Weights of a small transformer language model.
Size: 13 layers, 2 heads of 32 (1 for keys and values).
Each number is 128 + 32 x the weight over its row's rms, rounded and kept within 0 to 255. Layers, rows and columns count from 0. Numbers have three digits each. The size before them is the row's rms in percent of the matrix's.

# up: layer 6 MLP up, 128x64, rms 0.102, rows 7-37, columns 0-63
# down: layer 6 MLP down (transposed), 128x64, rms 0.0917, rows 7-37, columns 0-63
# gate: layer 6 MLP gate, 128x64, rms 0.112, rows 8-38, columns 0-63
up7 097:098093145118122104163130069113133186171138162076160121172095140110086143111070119129152173127122158125107137086084167177150166140151138096122086166183192119178138118170102104120146153121088189
down7 100:138135117179111186136132124084070119112093118127117057114134155115086173140128102107156046169138122175165153157094096148132152156178149097157152185165125122122130159118142154158213128103159104
gate8 095:106076155182111123120141137151101134111136111094153096104134084126112089139184072075090149125095123126109126125140134090092119077100096134100115168098140138141081137217204142101150182079162091
up8 095:084120094131134147149138176104149121191109098149093208120158088135144107108109113194143093191176142150180146144095144114072126149103133148112080143145074081121190151128143112145096094169113097
down8 097:144115115096104120148120077134129049085083115142157119156187139147171106162132112158128196123206164123142115140119121098135086052121121153162178069099130157131125146116076125145148082090141161
gate9 095:173146102156088047138120093158118084113059113167101125088143115122106104116117155137144107145104173104124102119110111074099174111137177175167142102107173123195132143116133135152155081175151055
up9 098:143125133118046132136112125134098060148113148091134148128113087135170111148132132120110124107143112154165097067093108193123164149208140127098146120102098162135190114165123197168103182100088166
down9 094:101110113182093101226109159122116148130138133109095105170133105170114070130180167125186084144150130127107133112123072148159124120140122168109161147115092127143093114102115165174142185152045150
gate10 107:089162140165112112119142143123115064103112144120144120189121052071136115167156124150070192099143115129170112211097144069123110075116078166151146074141151092148143154133145090125128138136143137
up10 104:103121096145140063129142153145125118115125061151083152120170126122091113147081064155135100177125143176203101098180099091137129135112168150080085128079135142125160202107131086130119176098123127
down10 104:130105120091096062180089153112089093135078132147164137133118125137088214138121097159090163178160117179103109130138131096100099122126124142170062165069138123088102103100142151154174127168085119
gate11 106:201081145104164088176141179135193163124136107149137091125139093143167196126073075114147141119111197139101072104121132115103159174146105112092126174153126071135156105124138149162106104134113151
up11 109:168185100162116075071207140099105111132032113146116124114156113113097099089113107174104096130069162131077139157136158135116136178112166170094121140193153145148123123147118153093139139138144144
down11 109:115157131171113173127138158146112116104153157150131104149128154130166170087149172110193100119164127093163154096127069146147130036111158098163098064058125074180123129100132137172106160119144130
gate12 095:173086109172094137122152124166100106108135101205213175150164110156133147074051097145105159157115095140121144090094125092130112130139073092159117133149146081139181150167109093133132112108116097
up12 107:136064078128122154101143148126159112154080133135113149169179133070102135153106183143151120146137155192130139121159147109130137079075086184139095118135070188101083175133068091086113150106124130
down12 105:206138135057185142151145135199172164106130149118121129120158187120131102122143179160104180157153107135121150175146121117119160134142138156083140123174111124111111065126172103218133109108108139
gate13 098:164179120142157168108130192162118088190118117184110159131129137168107184103121046105123121172063134110123148150100093111113069092095094132063106100113118123127117134103150156119105088121083152
up13 106:124194114138132142134141114090144157075094133048117130194143135114120124121126133160093081103120190187169138141073132138098140160126077124131125126100160115139137071123055150153131188148144191
down13 107:084093096138163052172121150101085089136110157065146129124143167106149150112155134140156072125083159159103142136162111149142131113193159072098058143179108122106112138132183103147164098167108133
gate14 107:146142081103180138131137160158128098170059134129089077168092107064116125175129099125079190115151107176124154115173143119166070127144111091129176151084183095128103130132157098099112151103159159
up14 105:139109120116099177124109110129177112111097112190163116130137095122210101063098132112131069132160149079158107074124143126113168194116166174089090083122149094149139146105131107098110102058110127
down14 093:188178137143184185147150064113132108095130187149152131111109103175157127146082096130154124160140134178162137142091143109119122060138120174092105172113137186077124183107122150176126166150111118
gate15 101:203147068149130104133122137194082077081144139088083190134157075096153150151098140158106218116132160143122176107149101123092128121130119089134111143142105088070159123125166112116146143117102117
up15 103:088125155119120176119130133093100160189102117179092146165125155180129105160114122137128141129093127111105083184108164172116188113161114107144097097181145126159127168163083114126154044057090137
down15 099:118124073119115076127135123118118120099187124086170168088109142120106144072111145103125165134175144179091150099071188083173107098123148099117078202130121129121174100144119129124083096171128185
gate16 108:169077082170143130109131141161136154137127169096164102188102168116118181085118135118121164129148120108118153075191155147105166028127128109113131176133105181166131114135118097102109115140062164
up16 098:106061122132101143137127080106111151119142148104155115162137162149144131132120136212059204100153126100074145125170122157181143163089090157142102182119125139163092133132131139162181159131197116
down16 102:121183113079180092103192123111134106118156137116127110078119166105136117146158171078142106083137130085140153150096140096080128060080114139120183130131114080131107165109070202128121073150111104
gate17 104:153109091185166116120066141174168136074106143135136146088136150078170127137188104032106123129139133186085138135126157121134137151076152100201169141136135146126154152165144092122110143106086132
up17 099:092124093120135128099156182128093172151127103166099145162152244185134143163153122082105159127074171118117122169135127173094178097152104073148123126111129155096165108121126175105147094113155110
down17 101:088088148151122121191115103118130097174103139195128117156118130141144149098112122196179141159152150138138144105194147103102056178143051158097089089144097133171120111128113135156134121087072108
gate18 097:125143175205169115186118155128179139140096105112158127146200122132129125094133096086134110147045178093154093139096158107113104113098092164129180144169160116111149112138177152095149121132062125
up18 095:154148105122186160152184105100128131158096136111149121069162152189087145190140125159203106147107107111116082166143173073113080189105127190128127111142102072104130148158145098136132112141158128
down18 093:145209110148127086140121141164135109099153128126109126118142159118101085069122100149101130114098092123096073133160137152111159069091172065113178188096123132104124073192120151155062145113143092
gate19 088:105158112195130181142107159198143077101130165109120125195110153068050107131154147063069120148113096126085129168118090126123147118118121142111176115104156141136157157152129134102159150100095175
up19 096:128227166131178167100147126143105135105151158146150163130186171124065164164136132086120132187159103145128085121117093173150138091191150117108100080101075105113119119123126167119155140113099082
down19 102:094127163186185144094126120116100134135114155171106142121118158125084143148099132145147097152083124097095079105213101117098082088184077138065129186126117105158123107125201132123118113119185126
gate20 103:105126199155123116121125130152120141117125178067119174162054161125114094126082089150106177109156145162135092115170114106101121169111105182159113091157084177107169107086135117129137107215136110
up20 101:090129054121095133155094138117106144125147121080144097089138104076104104109118082140136113132168122080119160177058167165141156101130164120157153152161113060129095106176172128194158173091145105
down20 103:194095125201153114100104121108138154140099103124097167206145099187105130116128133145089159140064163150115129126135148193139119180158141104127113128116175107123157137103149135152134189056105180
gate21 098:112097108105122112109156112131049146128094106057153076101136132158048120128092147175079164156156122162134158095184152104110134116108108103142154174099104137148119137118136164177151088177184086
up21 102:105115098157102093132102140162118070172144102170094178109139120142194081153157111135135132152126136140149156071097166125052188088109200102166137135165146096113195104144115155118146147111167146
down21 103:133155116208162144118151130066175183090074129074132159113135171168090115133121154095141169142124122129078161203180096151167108127142130146098127139142091144124082168078153136143077109133153117
gate22 091:121145114138107131182162079167125116125141082180097166131128179087176138054132126142148063157104153142177149111101117109089146153149106127059077105116155174118147171164142138141087118112152194
up22 099:107105171123065124147197127155138104175141096071168101159066163103075139142117148136116140181103152179127097093077133174184149151131114107102100094142142151123120117047117135168117148091123106
down22 097:092147131115106123123159051132135168165140163114148116100112145122103106101136177110141064148138118100120168092126138155150185113168084059054138165121127155076117148093097163097139169119086195
gate23 092:111099128167163128195146101105120160177120137140153104089099103154158119120162122131166126145129079090132070103175199117098116155151128144144172072095147063207125167085131095126111133101176132
up23 100:102088129160107125159099138121142119110115195169135100137181159135120074134135149171102105088176096137161115073123127098160217089115128110145119196161178142089134126113076107147157130079092168
down23 099:128139145180085165187115170090164125130077138165092175109097107151142091081088068145143127121124133119147095114155031142173136138135158136079127110114153102106152117100194120155097133174111089
gate24 101:107088133155042093163123219124082064097157106104152148163118092146120132111139116124175111145146097121178090166103145150125126138158119144181152081128142083130170165168175138126147144133176097
up24 100:114147135103103109115107150139140155109118096223147113137069122086126085112150071144145131125097089208122144137138158068165128091174036140123140144156128162127121074172114159135113101099103114
down24 101:100097083138102127124153183129133103095162090117144134113086086188121159154109154155123170089140153154117128145078147166189139098063105105167122104165084106173135133138081122131116034087101146
gate25 097:196148067178116144133125103208123089158092125121138096093077093126145158195194089079094099128129139107160144109125111056138133138116126120086175095147137106116175140124128125113134127086118172
up25 102:095180068161177144115119178120091169145119107089193118087105069153175097139132142123147147128169170169133185186126131148141110152156133134179142126080146110103097154109135110095142095146203138
down25 102:130093059119102171110149147123125166107079119085148060145117148115145128192142136093099175077182145112169128122193134079079132155107130106111142177101140137062114124080141157152109107107170157
gate26 096:142121133143146093117155129183128157143099143136103059150125060119149174103124073087195119120130075134128088155126146066120127087123131094161137102147159101084098178126100069202130083103141134
up26 098:077088161144156073181047142130122117127140094135087092121098151154107129083141160165104113169112132135117128086157153089106156091157124152078119111117113101075155214069096092137109162158119117
down26 097:126139088049116145114047138130139101087118083132109205155067112069168154134091111146091127107085143118163149147139146125082127132109178149136131133162108127090132174188157141129185152153111148
gate27 106:098132152131104071192129103134121137192102135164120078119087057100146115144088133136045175125148113141138139094162136108159059066143087107107112166116079113145154127128135132109138143162137190
up27 104:194064146142077156120148085103131161184122117194160158134145126107183104137180102147181124136133103136137095108151102131146116167141118192165182114166096122107101142150136157199156165131092146
down27 108:157217124162128161153093100135224138156086152183096124116120155135127123145071125160107128114109164157201145161105161103155089104150128144093126163148141172094137169097143144141158136185147141
gate28 100:178162182114103145108159120130154116137172070174167114205092133141108166100126118152095116074193124128175109118127186084106117133152160164155065135098147133108108133123118116112083098123162062
up28 102:137107124179186171186075159116118112106179109161105100180126103102135106128108083115142105120180142121160093142134174125164152131125106151131150083136069147166104157076103156062051102158116142
down28 102:154138131051193149119138165093143156122175120122117067182066162115134115062131130163113139157129147138139131122126146127082140114100133143126075141127138113130109095124110101156237140184075134
gate29 101:122130168154130092151104128155159139162091144168131083066099108167129146124141124136079161162085093129116079146118123135112148137139061082194160126167147075199090182125097097135158129059139114
up29 103:099121117118098142099147110159150204083157130101108141125137151080115099148149178128128143077170148114154183091177105191117156135125142155155150187079070160129134086063143137173133154147175160
down29 094:132147139201103097172116164158156128122120121160141106118138192188146086131158136138168113131190161132074102115144136127192131147153114158116120154117107124158148159114169151166006146129148134
gate30 111:088171113147123119111173111121132134175107153104105171135120157150105212163105179149102147147144097075127124097118146168194157083131097093178159161107098150166156169134090131143178101145064164
up30 113:205129121104143105113144141175129136181031140154109108154145100096180083134112132120168096120150109174127162167103128139108104159100167112092127126121088112148155160025140136117105088157156135
down30 113:112117147165073100126135137161163104170119162141102157113139157077141217154165141134071167110112088137147113099115175124179200153082142118110098115126093168142116100096107104117103122102049162
gate31 113:109085161131129120106166124181111127168106120176204085175136105093091235079119145082135179141168098139116072179147127161156106128157143172141143165141104152145133121139104114127126161133113106
up31 107:123158121086178103099161133165109111115115106128129153117145168082119101100211129166192114149107064053111134111123127118078151110110120157091133149134129149153086104141080137039152085088121126
down31 107:188050149083185162101115181151139147096133065123130150157135114131180088115123136169116107108116183091125129087133124157106111075159104117142179167075159124123139141081084116142079146148084126
gate32 101:181156149196164156132088212132170121125095117107102119151140089085126119204138150087134148130142113123130112128121158116079096179160137051152189154152132061114128134129109119116087134122094148
up32 096:184180150174207139121087123089176159127093090155119122065110152099161133154135128154150140130106070222170073148078166141134107148149140100135153144136129096109173113124099112153128127110124100
down32 096:141176125093180144146099162093155140109154137108113173104124126083023128129121116187059155131127119123129087161174156160118120164086165146153162162102131117050104131153129145086100147099108100
gate33 108:126125107181107150123109085103125109150061139164101140133141169120078148122114113141152127121092188132144131130166163059175077143080083194125142128124099164169168161108107071084077162112091150
up33 115:165120165146126141086169104116117084139110076146127141103182073129167128130128100210116108138095112065176159158116150118136067111071138127146159126062164153135144133146138139140156072113179071
down33 116:156135149025137082107131142143155134121063096098155185134178147134094115125133100150089179131076162136119137135155165088068159113060145134153131110134145136110119089148118162131158063108162102
gate34 100:170112085120176101099155138122129102134077109149152108125068113139129164104137098090117081155176162093144063145174076088162146046129138188138174141154131118149116119181156166126137071146128139
up34 107:119094054112141158159132130127124129159126058033120167151168111157134131136141094145107135187137134119116109085113103111119138146068109131187157145124073134136108145174064042139116113139133139
down34 101:128131140210165083139182089107077127141159168104151120144139134126150047151098112142110167126141171148135151097103158125097126156137180124131112136127224163096145134082100103144129189097100097
gate35 096:135143090131191140090117156180084121093138205121144060162088128144138094176089136151124168134125182111156117105129115101104194147145115125126175194108125090155121110124201085149155142126096130
up35 099:129122137125135105068129110154078065086130085102133175145094130100061125102125076182102113159172135108155105193167123102167186111129092068117138160145138157182115138117147096187131144127131095
down35 103:144140125105124090122134136175112152140150125132111137190120154125158144135101127126119126089103145112112147071115181151139050156150158159146134091171083131173102122184033203082063139116136119
gate36 103:174095153156148070128161151108139079116139127152121168120087118174137117152154153138200133132145115082152110086171183153107100112142084137141123181168165096159107124189199165098167123124177154
up36 101:083127122126152104112051134152193078118109109124081143153111103130133064060064144151085144135124104155135201145120103069135159161106145210111122123110127147137159157148168084132119141151131127
down36 099:142148120100141161173162119114101138168032128131114123102131148122108128118115100163167137098126188146178100132160081110183157156155145089156092145132178082077122109085091123089198162108086146
gate37 096:168103129174134136077107155161167079189102136075114174113130108152132128148160092133108129207151091172077103153145117127146168118141135122189166105149191099136096129118112135189136063138124162
up37 093:100163133114093136117104120162096160151128171164045068165090157138146146085140191109132114113136106090131127144082113073086084089175127104151095119151078134176066133130133107151100067148125126
down37 093:099177151125156149117103157140102163153160111139111112141130154141114140053128223115156115105113068125163127126096123087094078132160157058158101164132108120194110134175149113153162097108067153
gate38 100:161140090124151179141188106102116141164167128110183125128118073097080145109108166117169129127125120106075164080130160139122074147119081164145130137037122150158109105123064132164103074159095104